Weights of a small GPT-style language model, trained from scratch on English Wikipedia.
Architecture: RMSNorm before each block, learned positions, no biases in attention or MLP, untied embeddings.
Each number is 500 + 50 x the weight over its row's rms, rounded and kept within 0 to 999. Layers, rows and columns count from 0. Numbers have three digits each. The size before them is the row's rms in percent of the matrix's.

# layer 4 MLP gate, 2048x768, rms 0.0961, rows 542-635, columns 576-623
102:532480475513500519453402512473512389548486495378466573442545476423466536523518611470456523604566506446466515421442449455416388460498494493402564
144:482500523474505506448435442454394498512541495480475510514492569466476484532400498462527500483482547516463432566536561476455528399536464499484457
105:509459426380410388482385502466499522463541463519491516463400521462512515445560448424446432583470516498466410474411545573474480552485457510442573
104:640437547452593561511519550515474482488499384488506459518463550518403609546440479554478376452447390517495419533490487551533455494522463536502565
104:490431433551464537508459415526498444456441344515486561499482550576503491507486460454400486584536467429537475490556414427446461547518463465532510
101:454533495576517522420522476572518480500525455407506530519537551443574569479517479474577502460509562562486436558567479431488484442582523451491456
099:496454475522574468438486524640558594427498559481468528446463554472535500496505494475593441447483493495548497460490520538519501497583413408557610
104:430543502444566411520447517436468513523632480567508522455505581488479534494560415463512438464460519489401481472586511538504450417589525488546486
107:512425520512482462442531557415497447476493435551450579442549588544560506467429496509514415462458540434427441538454555467471472354495459452479523
092:483552463550438540515533426453428561584523505576484513472529483462510461459491462594483456404509522480514490512479501444495541528452557502519515
112:518463514537635561522475585544404503484385536524467503481509476515547438472490445610543434539540460488522516473490504486481445484410491467518528
100:541519464525440508597456489486582444431410520473473417570474533572490498470452522520542427531592494475509517471533549467361506464479526393486451
101:457495557468465553488513458572450548568659535539564454520501502513452481462506451536581458412490495556413502493497443547493486538455523542526558
097:491428489549543482467453463547562496478531493551415458430509501540536512516469457491497491443516362453559493422484461502492363419505508526485511
097:433540515498514465553466509508519474522517469511433494455549518423596458459530475473472536477501486451545492421495488442514527614599510516488463
111:470542462468462426511420438498428457504551545424403538393481573545502503495441518626539436499517541535466516527442510481466378461400495460433455
096:534531371478436483510548471477511527446447500521484459538471473427539407458501557531555463523507481457494469489483506433458458396429502505489464
097:498493569406532549455470540543582480559507514500462590471589588468538471541447595567547510439512527446490445503592546421520411578513492407544546
097:455471479515545488422565457435454497554539423472567485454553554484493537534504497489574418440528482589494533439494525558581525521466512516557473
093:550526477486520503497630459529541496574515390520496572398470488510507532448493542534496489446466483548511475529484510540522520483541437475445389
102:583549411431423467552406466568466462478415446574491499567491488464490469551471478498537480618430486557520525522535371468477403516606504455470469
099:434416408585532530469538445581514444462542486356446498403590445539521486524499617466472506408533581524581503460421488443517483462438491581516472
100:516504532497644460488584481464492462416576473521509512559483438488438516459476537474565537536526457550503543428562564502497513531575520491539473
099:496508521472477466521437513477487509512507524533396516470621464451511482563544456530423488464451590563509536564500519441447508488461573454401508
092:489385464401552457464493519477549428452566527495519519597340598561509549494536503449500558500479501503570508496503510444470469453587502452425428
097:442517513469565508360522488496588472515464545573520475524458606474502433547525599500467608517492528445549484526528470517489460488505480482505582
100:586505533520524528485440501531486531583547543542584508519567542551442491480492513431559450534431478479457440475549441440466487516562509526486476
092:594449444462635574400525516535466527480541567564505476647473455494482440498503542470550571443491401557563454559515517547542469605496435527464515
092:481519491428481518532475479461481496423478525581489546542620444605491495404488539450525402479534494565505499470377456535591484471384427534501594
097:513477476482451684425533528612517475478557532516480417531514574581476506497447487466556525421521414494598452454568461483446465500455492502615567
101:463420479525482502568493510500567554461429480535559546477471526580475528515503511471503492405475451444416509477445503455458384519417507547491476
093:402502429593550504509487523470487550552577480439442483526394488396554600496396480510521526447446547414487485520506481519414481527455521528450495
091:438483449515491448502533592585496543492474525483461509607505436483493487559441517442587466466487425422495463442480480506537566548486442462503549
104:518553535431491462458483570473519486563521445432568562480494529457435516450423511548495503523606465476497528419536511559466550507550497541550507
107:500553542502516533499538488575425419568486494439457482480472449545463586549547599420486515480480551469498427416420436512501425480453497492504512
110:524485466487488458428518505510525515550528525533449525510488525551423528573510554497564384551601622510412521605500628550459453508541540518464478
097:450446442538548519436586462466534479502550479462490449490469478542519479475554440444484533468474543591566472508517495523479510537436472535449534
101:473410517475547462442390422443470616548512565553460429493536464435519463560520525443504548435548481508463584485464505526453444533546411467478475
107:459462547564588520483490521431568422558590569514544464485487537457473527459549475472594482632523441473491466383440557442520495400418489536503554
102:423474564566537439516504496586614519608530497467503478551430457445429453453473509492556557566437546483431545372514482474518457520453439477545548
100:481499473500461469515442555446486562582443491477476549480370551529523492443435540507499503451429493579518527472538466471477532557505470457464634
092:577492498516539540554528496438460436519576509512465426494495532531477564601462563545575538559634446471427537495435459505438498496489496484440553
096:520414577464499503430489524583509486530526480522417510432515515471538536547545474539458506516523551440400589490446524470523562528502450459535492
116:534442492577596445433501481485546496476486486491503433569498367530576451481493512533431440508465378534516578545487527491438552500520476460582502
102:448549524500511603541525545494510467496514562548552474529518423527583509466386515484463514474538459506537483453391487410439579439571555546555515
109:502489512464512491424471478456443531575494479539517487492472479575474479615411527474510471530475599476500445499474493518507411482516370455502493
106:479452439569505516473494495483467484431591435544398586564506446505497470480592525461526504448443488411486563551381445552431529524455488499408523
098:536468530542646643465529430421419549585556557525489561518488469530483450607505472531512468556536544502537543446534466446496465544481488476626512
104:383458517456451412443536557597575505462550450503487558549481575409511501496528518540539462432446496415579478513547555451474472466488512532492560
098:479502490453593542510501545437481456451465472481566517520474507481523397468477450596504503515454526533455576457483557569520507545461606494530493
100:530493441517450499494474540524582468545489532450529511490494441541471464547585489439399514401554455576502490557481475517573491479547548576406512
110:541523479507557501508555469521467498366450462457489451397448626494460530529584467506437539447488453461511436515477439491514595473460523560418523
116:542458429538463461483550530507475546402535539449540444459595510529451537465533446450485533508462512543424526533515450425463468511480450435464491
094:533519544536369444531577552440480531483451589471538503443449492471456599458564500549592570455480461426591477449483484553488494450513565598452503
098:478464442459421449469482479472497424565513565463554466515500491480433509450564569501537465574539539475544413522447471526442531536553507559460502
102:575471483523512514456506499538503480514497511524586524493541579472442522526457476416543518403593455528544508622466485538499462441381585327596482
097:489605563500494534518501648500441518493575527430513474565527499501497556402512550456527431488441484483533522572520552401419595464458513461508555
095:486589535549494530505535505530488509492498506426499505543541446515458538479528472411412626425431518502469482524520437441509460533594480466441520
098:508548467481499509500442464566486432481516523414393471503541537475473482473451491490466503558473551483496565562460454493530418525422500512496522
098:502556510587531477507434443566516478563561477420504414504482464469500388509504481590467431473540548459475442534481517474482554479470416456487487
096:594469382585506511544438463508385585580592501522546527450457475498496478474556503495440596478508495506499467580518508464444554459478521400555587
104:518461459414508522486550548495509439357518570521634508476474536550433426583493470515493496479450455417487457522457525477526522473430468497540488
097:475496555490561386550422542507537545476440612497607433426477536545427484553531571491548559495487475528409493518513440437585494470493464495458542
096:494503484517589549474510546489482504468419431505491496477500542599473516486490480507414484586503431483525487449623484456587401522598555581487424
100:464630522514438477567479583479525457487429528532547570470512370570513427420613474600540465515508409569466500538498579484430509547450504611544500
102:452433541447497472542413539536450431496514488456501441547484453513491580497460584511509468466582439460430516546575421443490434445466534572465528
094:438508579506576548433481475510493573527525496482469458513501505488490527436464502542503555498521478439403464437626549533430508596505477424452520
099:491453401557378520533487538517437463425478483561548454555542500524549457452415423384530566477439519483404537492400470468501402384512440519561516
099:487516457516439438485471501464534594530537535529557510559464593442588455494463405593587460497445493485457511569528513446598487465548570477503482
096:428550547520501456584468538494553534527573499449537505532650472476536511493506554497518438452508520583436478464542540509518461412517482467484458
098:511496541548571458477543501602443405453504494516472496546562443466478532518548417448444528429506521559449408525521476493472486503454508576498476
104:468459599507610493549535505539483539567497496563478469515533522535489380424510419418604455500439474490523530502493608501499578522562572561558513
102:444557541499493465545526511466512499494592498520545407518524460521559495434494528536533580532494531344520423525439511546463431479372442453489538
100:523520494493620431526500488481556440496479464495488439520505512478468577450536548450559456431455507523565550480354520521548432486494520517470506
105:455516439406485477581521408510375421501557506527491424508568504503518448541443560564475404475534434526419491488534491514621490486562547493500442
098:452466618553523512578497495557444498458518383585451566541512477542485519543482541494550418516475492461470557467462457568475458554421544502479573
098:450462548533546494441642540548495564539505462476454590517435408453593491486551510541529543494486438454371507479488479455498530519526467433529493
101:550507493384425440487503491530628427436522497550539525534427428556500467539540511511522453471505520494494445473532413489527498568607438509381545
096:562405501350519524541477537549529495465465443458633526497526506481464500539437519466415508583517565533499541434473511454498431459500575442468496
099:512480498473471506531390472506463451461496532500538424535569526510487538463547454516581581517529473568468451487488516649494426447472430500530534
093:458452433475531417474517506539492510518478442523495465526505552421469464482450554555511459486482513531535490564503446471568485410527458548535578
089:429540487534555581516585502464496494529557486514436587536513473507450520573546424555408418420488505539523498508483493512442500563531510480516482
097:554506452492488513512490516439393637528490492550535401441478524535453446561516475547528537430504432501543514503461519444573496426505530499539535
098:452595549541535509566521523346533449468475469512506527603518464576418550476464477465535508444436472508444428540518447524576406532489548531442500
097:453510487486554440495505521546459476541438515500511577441478407458523409467537484525528520521425412503459496469529434571512545487600405491531460
097:462445457465513518446482528551520458475520526518478564613416548564536588564530437478455450524505532571477459532501490571491416555498539496527477
095:522519536505518474543539483553543351455487565548509464599485460528540592482524425582528494516510526522498566535496432509492402439626563489481506
100:499530509502618426500564512509586465510554587449551477551420513437467509480475525489426521515553400407604539385566501439492544489516536492611531
099:434508499454488558451416484551474501556500558447567452476517577665514535554542392516607597552464501630502394535496413482475535499474413454510540
101:502569449521482458461504530532516491542566480488510438469470429512551491521470508480575531441501464484494510502505552448479538462478511520497564
095:514510484486505560475525497507608473455463394594526403489468539371511491572460485488532490516421367496422483452587556447497490513519417539498484
101:578513530591440434556506475492506508512493475548474511514506601453453461449524465390513476562422478485463529550428462472540498409560507506450543
098:573398472524458563454451477557463491412568578499535475522435582445504465552463508421577540485532480550550517457501514525561532492501542421519500
099:514517524540525404508546430466453611451567540544557548469499470589501391486592611510427589571541515536485445672522470533546498567494520493497491
# layer 4 MLP up, 2048x768, rms 0.0989, rows 542-635, columns 576-623
102:487369541456537467482494502541478474538611631474488535499540484526521475415611509488495470585505465485568469426421473423526439492532532515440481
122:505446431457425498495518432528562521522528459516499459508601559527464542469508480536530531446445509519547441439451434462545438404540457506479383
106:556583541480494521388471467462562541533379527441525532576510451497500559534506488687419531420490432455517484502400477463486502484571492487480541
102:318541460442381433524574477502518545479499598499398560473528457505459423529541450526462530506435486385475482522572502367546488568432505463444492
109:470481398566543535552459537554468506521453501499541515452512498532583525540501498433458472515506609503576492544563478516469476451454458511524551
101:501475533566482467509481517510561597412588424502455467479516491551518466547541484593523566512574512425455493509587553521539514553519532459502436
100:522555588440437575479511538407471350591442411580515570445474549549462602525395445478381488509527496504411610506522431534497499483556514506556446
105:463493621453552527530538577548464405510504469495451570420518499526500444518526482490479505503560563475521516439580487505441404452482441541535532
100:449492398529457580486472422514480452516505559587567425493441479425485463544471479436433584510436541565479567428484543490516477542488526552495466
093:514485576415531403513536507515602441552501532427466541494501455463564563523525529439428499513449496575449463586466462582522515483543570548494471
105:475503523573454401508451516473459492496505581589545469531499534505407533617386581568555418511506458462406488364464418508607542398598508475440554
100:413467391530555504509538562564456528578540510522535596431450480476564504487529452473432518569378462549542475494496465531566526395459512434484471
101:528459559511455609481593476466486461525436557516409492574500475518491489466516598485589430456429449514498554562468527567520488597526541532547504
095:551505554569550448463519409609448492584465575515502476541474434576473421426512503485509514491451436503441428445459480530566602465479500464454575
096:511464562502553420466506453562388564509426473449500503543500473470477430432461518501431430593594501316418434408469546466496513474506487468530374
114:484525442571561462539528478534555531491524480493508503438478544382342503444543472463425572473625443622420562484551601513571511569496473549503548
097:498432575467490450468545470633555492542450525452556509526529531464396522448470513541504428453466539440520431467341457535426613455594580477514534
097:448506371567541491562542550551412454510520581477574514450406462508399562504473449440552448584501539423448470427467530466421578532455510483393481
100:444458491438543540536507551472463526413584594601459469549532510576514471462474521553575470543568429487551511530588561364512505495426532527507527
098:492484442497435496484542503429528440438517540540648473478536550600527569475526523474600457539516527485492432401352473530526510525498512538502513
096:568530481520509433405502552482431586427479456529418563488468520465473476457486369514436523440458394488433524402481514556530560442565457499409498
097:451585475378479527545478404490530552542491578504544433458497508383503475505505552523506585461483449443488480471530510415427512492404560508439541
097:444516482528531487451602519375545516481463475538574448541489503506472547570469569441503473517568411519406464516555520524540475465366571517532552
097:414543465615491408496426510482604635471511454504482457491484552497427567532488573496395519438466505546514460521531542567523506520596426647522512
100:480493485551470508431540515532564433489583452464516482470437492479476560510561417405545449452546574511561524475492447532521555518546445425398471
101:558470509490504472494623577490526485527396484530469493501479503483546502456534450414524553443462455458595580493551446534490527490434513482471511
100:548532474509552419524594550570436511614526521520548489507504441527502576503552426434540523552568479513468467593543511507545488576532478450488479
097:529494503451479555382526528513510511431579575570515433493465433574506549504516483478560449464529452551404470506556454553652489503538487510565542
100:383519506442494549497558499531415519375571505526517542446432577477414462548461547335477546525559557403515449395411469527452494418500418472572615
097:397459403527479547580471510532437430533522467504433529380524464443467438602494482449464562554515543521524518502420506447407532508499517533474440
096:416399461534419422543480464534460442544425536509504482525559429456534518539450500501531492442492461538438529542408496521484457427459504470463469
091:556455414478498555470562501461492379497520429458496418495586504463426465567637546506504499533471507639536458530439518462484554635539455574511448
094:558495540522548553548574327344508644613504466462444453516524494470526504530489576566409417607526526533430494517456470461530524569554557516491550
116:442573551573507599457403481508524559438474489616580489553449584529537557520557529565492523512432482537510486507515530514464446524518512483508477
106:429454529497463526514543489548544535488517549396506500509492485556517414436529576427473526391426518506472479422512513612518491534498453521468542
101:479396463474448531450524515453455506568443615494474525507476526531495514567541545543465562454480515455502577491492553501454473573517468569464427
095:445536461459434464459516516607464567671479496484449583506540435466587410429512531472493457566413406481472532477511482515491469463557496488458484
100:412515513436418614516507602512537493474485467503459499456496522416515476489509527536521508441490487459485515569492623487523519504466500574457459
111:512510579561467552479537547579555377539497519491496480511471483459419561496492511508499512572470466459500476484483498486606511429513515518512464
101:494540506577620469510527398489446443528524451465433447544526559553489617549403472558487451541525530507412492514529447535537478497520539501475556
103:549489536470487471505493518526564568488405533444544508465539531486497474520516520470498512477478476553497485463532428607572465523547499431465487
096:538492465582495465484476469417545456496462495515485422485469497585472549540463473515508543547540504472493506430488529550482501493477460500454532
097:467500453591555485455490531553605453436428500523488485496644437461513440536503514539439465425496452548496452505425520492392456578554501546590512
106:455477551468416504511515429515528493490567483422453588546593479583475511465499421538487454546438544560347552570538554604444470511437492556488542
098:550465559410509484457588496468387513530538519552503516478485504544520489447576537461450491474451414558503509504530431482542448523522379500508550
106:509437444490488464406448578513561436554571555515521515479549595397480590453507548488499486480575463471403489462538542530437566537532561588594572
099:536512597447382452543527478600511582539413449446548545504431545417519490538394403499498488522548417458488485499600600557579506460512493451525475
096:422506494635507461578621475546535490560453485486485447416570540520436418552481496467480480498539451495519572536378503498478519490453491598549518
106:425535525511454477504506492476580473432436504442514508564495520493448539510551509471653471604489537446465517567553496510452558461451484552480458
095:431560533490410460656568554593507508449476470483463569493516397517512471443501465523513520527504513506543557533440452468514530515505485461510460
103:538518434477541451532508536538466372554446537467473598526541512540452465522543486461446538423546482447495444530535547522548465538558452576594464
106:514481546467380460451518515586541563567493571593450481449530442607537412497502448554501547459564567571421551512429486516487385470514500527573524
116:373504408578541502512525570592476591489537469509544508537423449501464545498491502498541561456460507551468490516480533417472344585457555495479497
094:519539471508538518443525545524518467496490451523550526414537485543452507500461474498359536535511435507563419426534517478488480479595435542470532
100:519480534538561468497569615473498581444471509493597503491549500505626546575488498552440452458527550470480546480483558443642512529408526513445505
100:453462534472513472507537579465424497477435492494494601564523545539531486509448404470612483504497516476577464542425526450528433462535503456535624
095:533429432491548498546444378485566504484509476514476517494412510489617452520540547628428537478503675526430540442456467595449464512638462532616449
095:532550504450593510448450501556561425541507488442513589481478503546549520505540553514560490480539505440532453549503551429562588529494461436544568
100:600440480530550413507443467482576513516449387467447482422493534538543496539501512457510486455565512482441470489484511511504540497515538535513442
095:513466516537513518518465490489412444593476452480526467508529496425516479540409484578500595529481447508473478540459478512528578484412499523549536
096:536502517549454535531524450569480508457541571570435473460490581539442516610588555506525509450409479529498529493462560536394489469479577522553596
100:448543504542480491528569434533506468529455443466502529518509457629486474510517537415498562532483553553483477443536554495573422615545587480445479
102:543461465480412496582548494514462479444442522501529535530536574544547515413602478493522476492518399438460490518481503523538467366459551554498539
093:583544484484555543553557513473548443498486522523369513549474500540558547434500516538511500532490531495450535474565636625556495497372504548550514
098:488547462492570462501479475469551514580507575520482514472532584478517509453547562467518431549514544540505507574549428512435509527555472439499541
102:488479470485531416520563561534525432468415518540602571476490451554465554597520484470550503468495465473452517538487528465476490538465470500541390
095:461455428499581457479465450525485496450515554442503437557485501451454493567509521506601570486601477549431481444369525437474556468523483436474519
095:494492391517460493529542498430450512553553503497522558482506520488521458488511465621565530494522566486517522550460487399432495419512526429524580
097:509585528497593550477426549448552476391515494421491460441577476513537537471507420531577541577517483507556506499591544522521531422547422476452455
098:551465528474556496449469476471576566554439538566485457497421413535532479522531503578573496498592551548494448517589535476435491449540502406480448
101:533451494467468475413522547467482517438498490455529478484527457418505476518386523487503465436411454529494484582476483462537532487460429397458486
103:534418463449486562472460477568528521512490483508528416461443392548533487443440471465527509481449550516465468517449429458485453600566526453527563
100:517433526437434470550499464457428503551542514490504590484452487493476566415495493520501616522492547553446434483462449532456458456473510499501565
102:465536507544487497519540495528578452513533427511519510609486483511425462432400557452463603541510456490402462590520508407492574431461495476544473
105:457502453433487596534512479446540502473536428539457469484544502523455471452510539486521471522463472568411529536578481486575530455521495512455431
098:435518479483511507512491462547578471464515452590467592539428372481508444560464520485485536535433496480408466511461414505516486509499453531503492
097:591460535532485494426542470517550572418529495625475435537447468381480491440496614414422466520537498488469553571588472443556542475484481468474481
099:473465524396503420569467511423515530515501488512470482528474471554487561524524448488565484443538530509484588534520495406403441511604464558497485
093:472586635515480552431522578475512484523529515499550589522520575496478418481577494540493602563553465488491526470510483494543528501424423488415446
102:622516491479484513505614532458509628522517470543543613497525497444565484489494515572448515446565472476487468449514597471454629539544470532413478
089:450481502507580588420479536526490480428533428507432462440555527364568571585483558475515501461462546428433476544583494537501475433526528514508593
091:496411500485480526522584462582565450536439425552417514518450486464514560389531519505447554561436568496521468491536640466517441413542642550442530
087:500450569466565542533572548565504548600434543550563447539536446393523493498435494537434476478466523516438527544452538495464557541457550421484494
105:520600488470493477585561493514491381533431515608486467512569501537454524488505504500505524513594393506479436532488481434483510530534507511386501
102:495515540559446516553533483449555496422499497461502477404508503482426434469487463490539431420550409466452500467451425475512458462490521401466524
097:532570546517465476530535516391486564526523508510543526585451556513412527483474623516438486485344508513376538456516474549449449487528512443461439
095:479520499513395497492476476537497487543478500428438451437488500436556453485534522585455512528543501568538430536495562468460520539394473517557575
104:519498445497566500474502415497544427469554563456562465544513572429479477443438565501558496553560475526497525475452467514527472603622629500489495
099:442546477453545517489508504508562533464443495535517582456465479455512535549517509532435483483450505451513512489477424455370485497575468533463535
099:505434519479553501546561495475516533497524503524484514509483582459456461429557514477456545538524537523391507489399507501552519455456524526542431
093:470486513510496523476556483469437481550482542399569491514574420571520573513537548533471470447528496606603497417515440517549513534441503546457481
103:527474550502433474476567450559576493577547559503509501402473478431520599494520524513588527410637607592491432510493516519511488505488522525476544
094:464513449596477465438466526566424558407518527560534465464421527546527480511518491532602528574528487492593491592523487582394533620487540504512461
097:507445541498582527534520489375560588536483553476563556431450474500511448477482606593507500478523469563516460465497511499494533508513503553534531
# layer 4 MLP down (transposed), 2048x768, rms 0.0976, rows 542-635, columns 576-623
098:496445575436438506555485503520594447450651493571454499561501428461454415495561525461499471512583470440487502521451538456517413441502530500448565
096:458550554512508486598487554480442408473510534550450507435612474468583437517604612498457489608533522465472463477521572531522538463519615402510546
108:489579447520477491534466448414479539559432461555497435510551584533460575520497501504465473455511525467492456598547545545493436422547512544519454
108:459528470482502417455522552464491647582496598489519543500561522546551521551529423561525498590595426458444541478444522510469602493531530403476476
098:502465498520470486591416499472527434493552558525493527517549457476496464552518523471576435472514437534522539473481454492481504448461424508459445
100:580458526490527533595521585578528521449458498559584465573540500601531547556472501478502554470597522512419595436525533524492494446526496486487585
107:513469462499470561553454459460527504537443453583483547432541442469412516475534574545484464445602499445477540606523480535446563435506435486491566
107:540526497468483436533420512467482538520553568480504508395498542479574550484533471500433530540520434462441523414447563516504515563463491522548536
102:538476474555512508556510513531526440574494486495440456509521526429474457539420443502503550523573526546542510498499560472454519567513490477491529
098:553464494451570568475577482454499489495475450462604498585457485513515494541440569581503391480532495435505527549554489582443555503496446473548538
099:518497492503552525428548507509532554484489459536501449477571458450539441513481571504515481494478393528448458481469573465473487505529508536523457
099:525467431446481428529425433538506384449430538427519452481520440535464495494496510502487453550592470425440507565522568526460456490474465495426514
099:560480528514458492507510453535589494542524480419522533410518493498454464432557405487531493438497577560489512465507579513470439523544461470540520
099:529445511561516491478541608511525490547541499468616491489502421432534498495460472563471440542538422535513523499464452550584522489477557467519564
104:471538413408505413398581432519472541502400485527572443562482467499485591524532542479422498468477432463436419496405531485539566520561529411440574
104:527564527428533494478424495480492428560568568518541468444462563393525514518469461471432509486474523520492505515503582571517519498480526518512438
099:507559522487481479422490573582540517552515456520562545435691518519537479435423504512499530470536560486597511446549589479588503528565516568532461
103:421517496426396473457675490501437479567592472465569599413526451547469446567448480503541471503544542449427452480405537579465544421447548473468491
106:485483431517550519477502454465561578456473470494604490513440572472503591475498421559369504636528485402491505478545503629497508562475480599567546
096:507490498476591598527564421523563529526479481544480487566507516487597454478553531547351525489480464438527463508564518535426428481501492611511397
101:495468528524467479466561637478477478458532543533511598511406553413582513511590507480574521477487446529422584491525493437554540590464515547453476
102:481536490573499513462432378420517477483414507526517476539439548470389582478467573471502542595375428511532478579577458500574532479557558449505487
101:480507521586523529506610439410496498361522639495514549520459470470551538472606466460471477559631393455517472487428465472461540473586423518586392
097:401476471497455498465494493494550414465510489533491564483429476577462496477461543539550523492443400542425501411516504532446496435487549525385520
089:524510490441450480591580408436479466361442511507556373551473590461513516454460485547520420404431501566534449449505483498469534503565475484467450
102:607570459469448468518474442475479491495480444642454455544569570481618490470542486486493544519525498506392543469456559501447452485444561483450471
100:572480442476503494558527478493521441526518559487436493495457517462510455444427440493428478460493467480365485526513501399567460499456449504480532
095:482453408418505590492522486520491536436386508540509414504465427509439438586460475434547531505437493505535568438454601457549505573528474497542461
100:519620545460562528478497462600504530541444541530490526533583522508459555410386570502450470480526529531497442508489548446532577434522501461529561
098:435452474402528543542519462505478525477533516496505564491495451503599476439520536456511482512495587475483503498533531553518432488563488494463525
103:528504455459453489446470430372426513550471579554511411575460481458495420555437451519479546492573526562482518564515405450480509379539465538566517
096:485558483507516565465473408406385482560457526478539597535475508445460501494468425563559484472528593495445503477470458487515453523498469509446487
101:620565552455504646439511473509562426505520493493568567536515426526549504470558503413510585462524612451526394454526585478504577538498498498494538
103:536517471534456550508419504539500582482522512571448546424616531483530514488491525414558456459434432440475480457488439523543590532526585491523492
110:542489547458463525447482459522527420438579569437489570540524519386424537567421443535481538460587416480542501385424506557503460602415422536613438
108:537426443495535453490484545437548567490491480496453503413502498540492490501529480547540512499509592416550525475541471555557452561474452445423548
094:527428491447522430510449390450504444527536508465535522486576534513508505458498517502449501538481559522516536404493557517435530562408435499429602
099:531430460518532443516500421529499600462472540385433487404466454445526508448540568517450510489444517524463455539557462482448498407412580559485464
104:476508524540453556441520418558473440492582442551489458479580500571556545398511464445486617547474445497414469511484514478619550478480436470432549
106:492497443399581449571550417452503492411434474442481493585559519509548548522525449451553444603591500553532487438545462587538501554540442585457530
097:452506547486477520503453520562553481544494435610530522534407466466411417517422499492536527417485422572464403507584466473511476419554549527516483
098:596493521493546429527515549480523501453509525454480406617467599493522441499538571503528459519393466590545514511579501492497519532473558507463525
101:617503582535468485516520440540528446462512516509548531542517518535456535587395567501453566551461584492490468495410504544486364420576445521448506
104:425400453572585472551516540493522476617508470468508504580501492485598514482502520560500493459428428505436572463560531582513460417489546444487537
098:508493555456579509394552514531426498548444515417487485504428512485417615497505561462442476523480475550513392461579431489583438439526588494503517
108:502524460440477493478481491503589584604481465482482484496599562425486530482473461494478558554539510493459465582488513500434479482520447548539519
103:530501488482553451510472491479446439496446518405468484378526467506528484529568496509488458520462562481425521459504437505514511423485512494544382
096:460532457492460667437529473489548494575596480566478438480548435536488389456467516545474550500516456556529456461491511444449525488500533609427541
100:449529531469525546545477456456513520504523404561527440567501526464452549510488480341490511482479445509572529511478525480487541540502483524423434
096:543562579557469464505523554576551495446550529520481578508525423529424524435460493535535530626590477502477518547430512477473550516497414489386495
104:479547568475525619468550558475478574533556547437453544412426580504452496458414521510518386503430460458505552465498532608455532458501489478543453
105:456486523510441403448402483493501482554460479481470438506583540506533504515437519493547492508500592493444461433495495465532534443475534526437451
108:464424540468517503505549514568530598481378425464427514474539358500451525500537443566528402437525534484554503509507450451556508489450507589457443
099:593559553460496501412402576560510621411481467433467503456451424559405536526490482478523508517508427521437541473502573512593513582585554496591463
101:469399592469567504543459536563491514566455500421491536476587448430584627430541452540495605567439462448494445452512467434462440497537533448547509
100:454565573526507441454576543479486527491492520592529384405482492501558499426503474512464491480469499557541431624564485466469475616511534506523516
103:409539513568506507506440425516476507577526518543457483465403450574453573407440461487602524531569466506416503464430515525441514462492467502446506
095:504500512544525563598588485447563589461584542539547472554528422435401446449485501489500488520502477480512524475546560521572524570465487546520554
108:477485606536412562531543507503528539476437515498517530512493440577538503518490561509512495520432394510472554436542521488538476493548597557425444
098:591529422560472501536559543405484559504564555438453579511500508385486437516438508499524498473489457499493565525460503488513544503518423483508511
098:524539488476504525544526539544555451496575568511430468625458606503542448456520490517542594520492438512561521515474517401469461553513475544484436
106:527492553578471509505579500439489443547420500481579451511453387560504519542484544495514497462522512514546443484519473565471413540539533435504471
097:475498544459475558554448595552417512463554569500505585425609453564522474432610640483434531572522534517447512445489495508463439568472524596452534
096:520445533488500491534520491483456564632525567551482530572507506504415459457546614382474559588541467519504567444469526481524479489402539476547440
100:486488437369514514443434498463526594483482620534524549485506515468516527502592533413502470506519452577499485501515485491521385563466495471485495
095:443544520550530499544557669488474513581497532501464552428531587518584512441543463494489489473527511548450461527547531510480553467481499490362539
093:564578482444514578476420464434521480434541448577427474556493517519446490568437525495544528457526584560490567451454510474487492584497473530532405
101:515514468540468394573468582455574504470450513496458581534476477466480482470463472468482486514534523427410543422503491496492481529540468524486506
100:482546501466527517594502466458542483567555439540572453553442421572605519483499539491367418474454416505552516565526497392537569505529465507497518
100:538566527502519444478548596469463572596390505547462540474493495513462483554486576560436577420479519461440532542547500507538479417454493488543549
104:429450528490519485610503585524428544472525501470542465512493454435449533478489485566410471419506428491471490502403448476634532528460474379503492
096:441440586539481478691437425544503534488498584487526429510486470485465526536475554553469473404494543525453470445530464472558348484428427433520532
105:609451404601533607539486482469597550538525484589370463514436461601559457496505503535562537490445406474538505479469539523428471509428559530491458
105:538406479525483507586567500486421462544471568465451561526537512432481497426434470519544495549494397446442478572606609495511506521413549603487490
096:436523502453554487510461524522401500527496510453566416496533438512475462419465502578582519469510535534401487515501502485542558478540491550428457
100:456416487460466464496522412539501483407455601420489580451508528515507556519484516448480598450565564569392509501485539462483498475440590492522537
092:548471592506532558395440439445457482428491486469473525462536517487403547467511546464581478516485558431476453491608466459535510454554421550478473
105:364446446417566477542525486544493533505509449534499473427532502450471504559493466478472498511492484490601478500385492530521420408512534388428381
094:475453422516518459536538500505469516512393421439489507577493562442514423540593579458551438602530389490524481457500439477481521532455486417500543
097:426543465550516533421613520581518494509509515493605457524439512468445480556517530504562469531500542481462606495588514556456415524486531454528482
100:534570459434501527474472469521476543460527463442492542430492503428507541480520506611532550460501555436450553575495501522452479443526557488430525
096:509556468522426499543398523464433675446511569503487493557462491509524514555523545558544457565531491515522519472519521554490443537549522535495519
098:584517500545602545453503558470499520496605525444486481448557455433594498472506553516442537485604446402522581531489480515541510454560503451469501
105:574501490536474447566457455456560442445492460411508519467562588567467507521439469471567537475471534593415548499555519417432482526517434511466429
097:529479561541479435575469485499553507476558575501497448463511510552519472528468536349513494523512488435480493531400514555556465484499478464554535
096:363550543489494502444466483579579474518525514498507520440606541425523512512483523582525445534428414487467483472473462480584496446527473556460453
097:626504452534528579545475487458502370441468507562490458510480467611457521419555486575428548473554430531445571528568410479453470571498520573543508
103:466470504472447512427481582572500622473462448545398555489518448427538465528530518603446565544450500557461466534523479482509487521487566577426402
099:509463441532524477579443610482518479486488560484491553557526526389588431496512491514468541454434558455558551450566500552471492554586507542427444
098:462532605542457484472429467479454497506498592439509568432610532481571499493584535502533500564533506516532570525495516497513488509405478404420634
093:457500470445525550471554516485481517509477488524518528467494492501458468439541446491553386488532465502463453540462521594557581467509526552475470
094:473557521451499533511502457450509499612526439622417567530436562462496543442532491478479421472536523509515517496473511462480439528558495496555403
099:536512463520447550524505487488489493463474531468493371446464421462513509509554475460576499526494489518507450525447444507510520536475489454507582
101:486423590553656474493471421523490539383405493492463491441490484452553441530581519439507405529531377538509539486494516528675607376551451462473494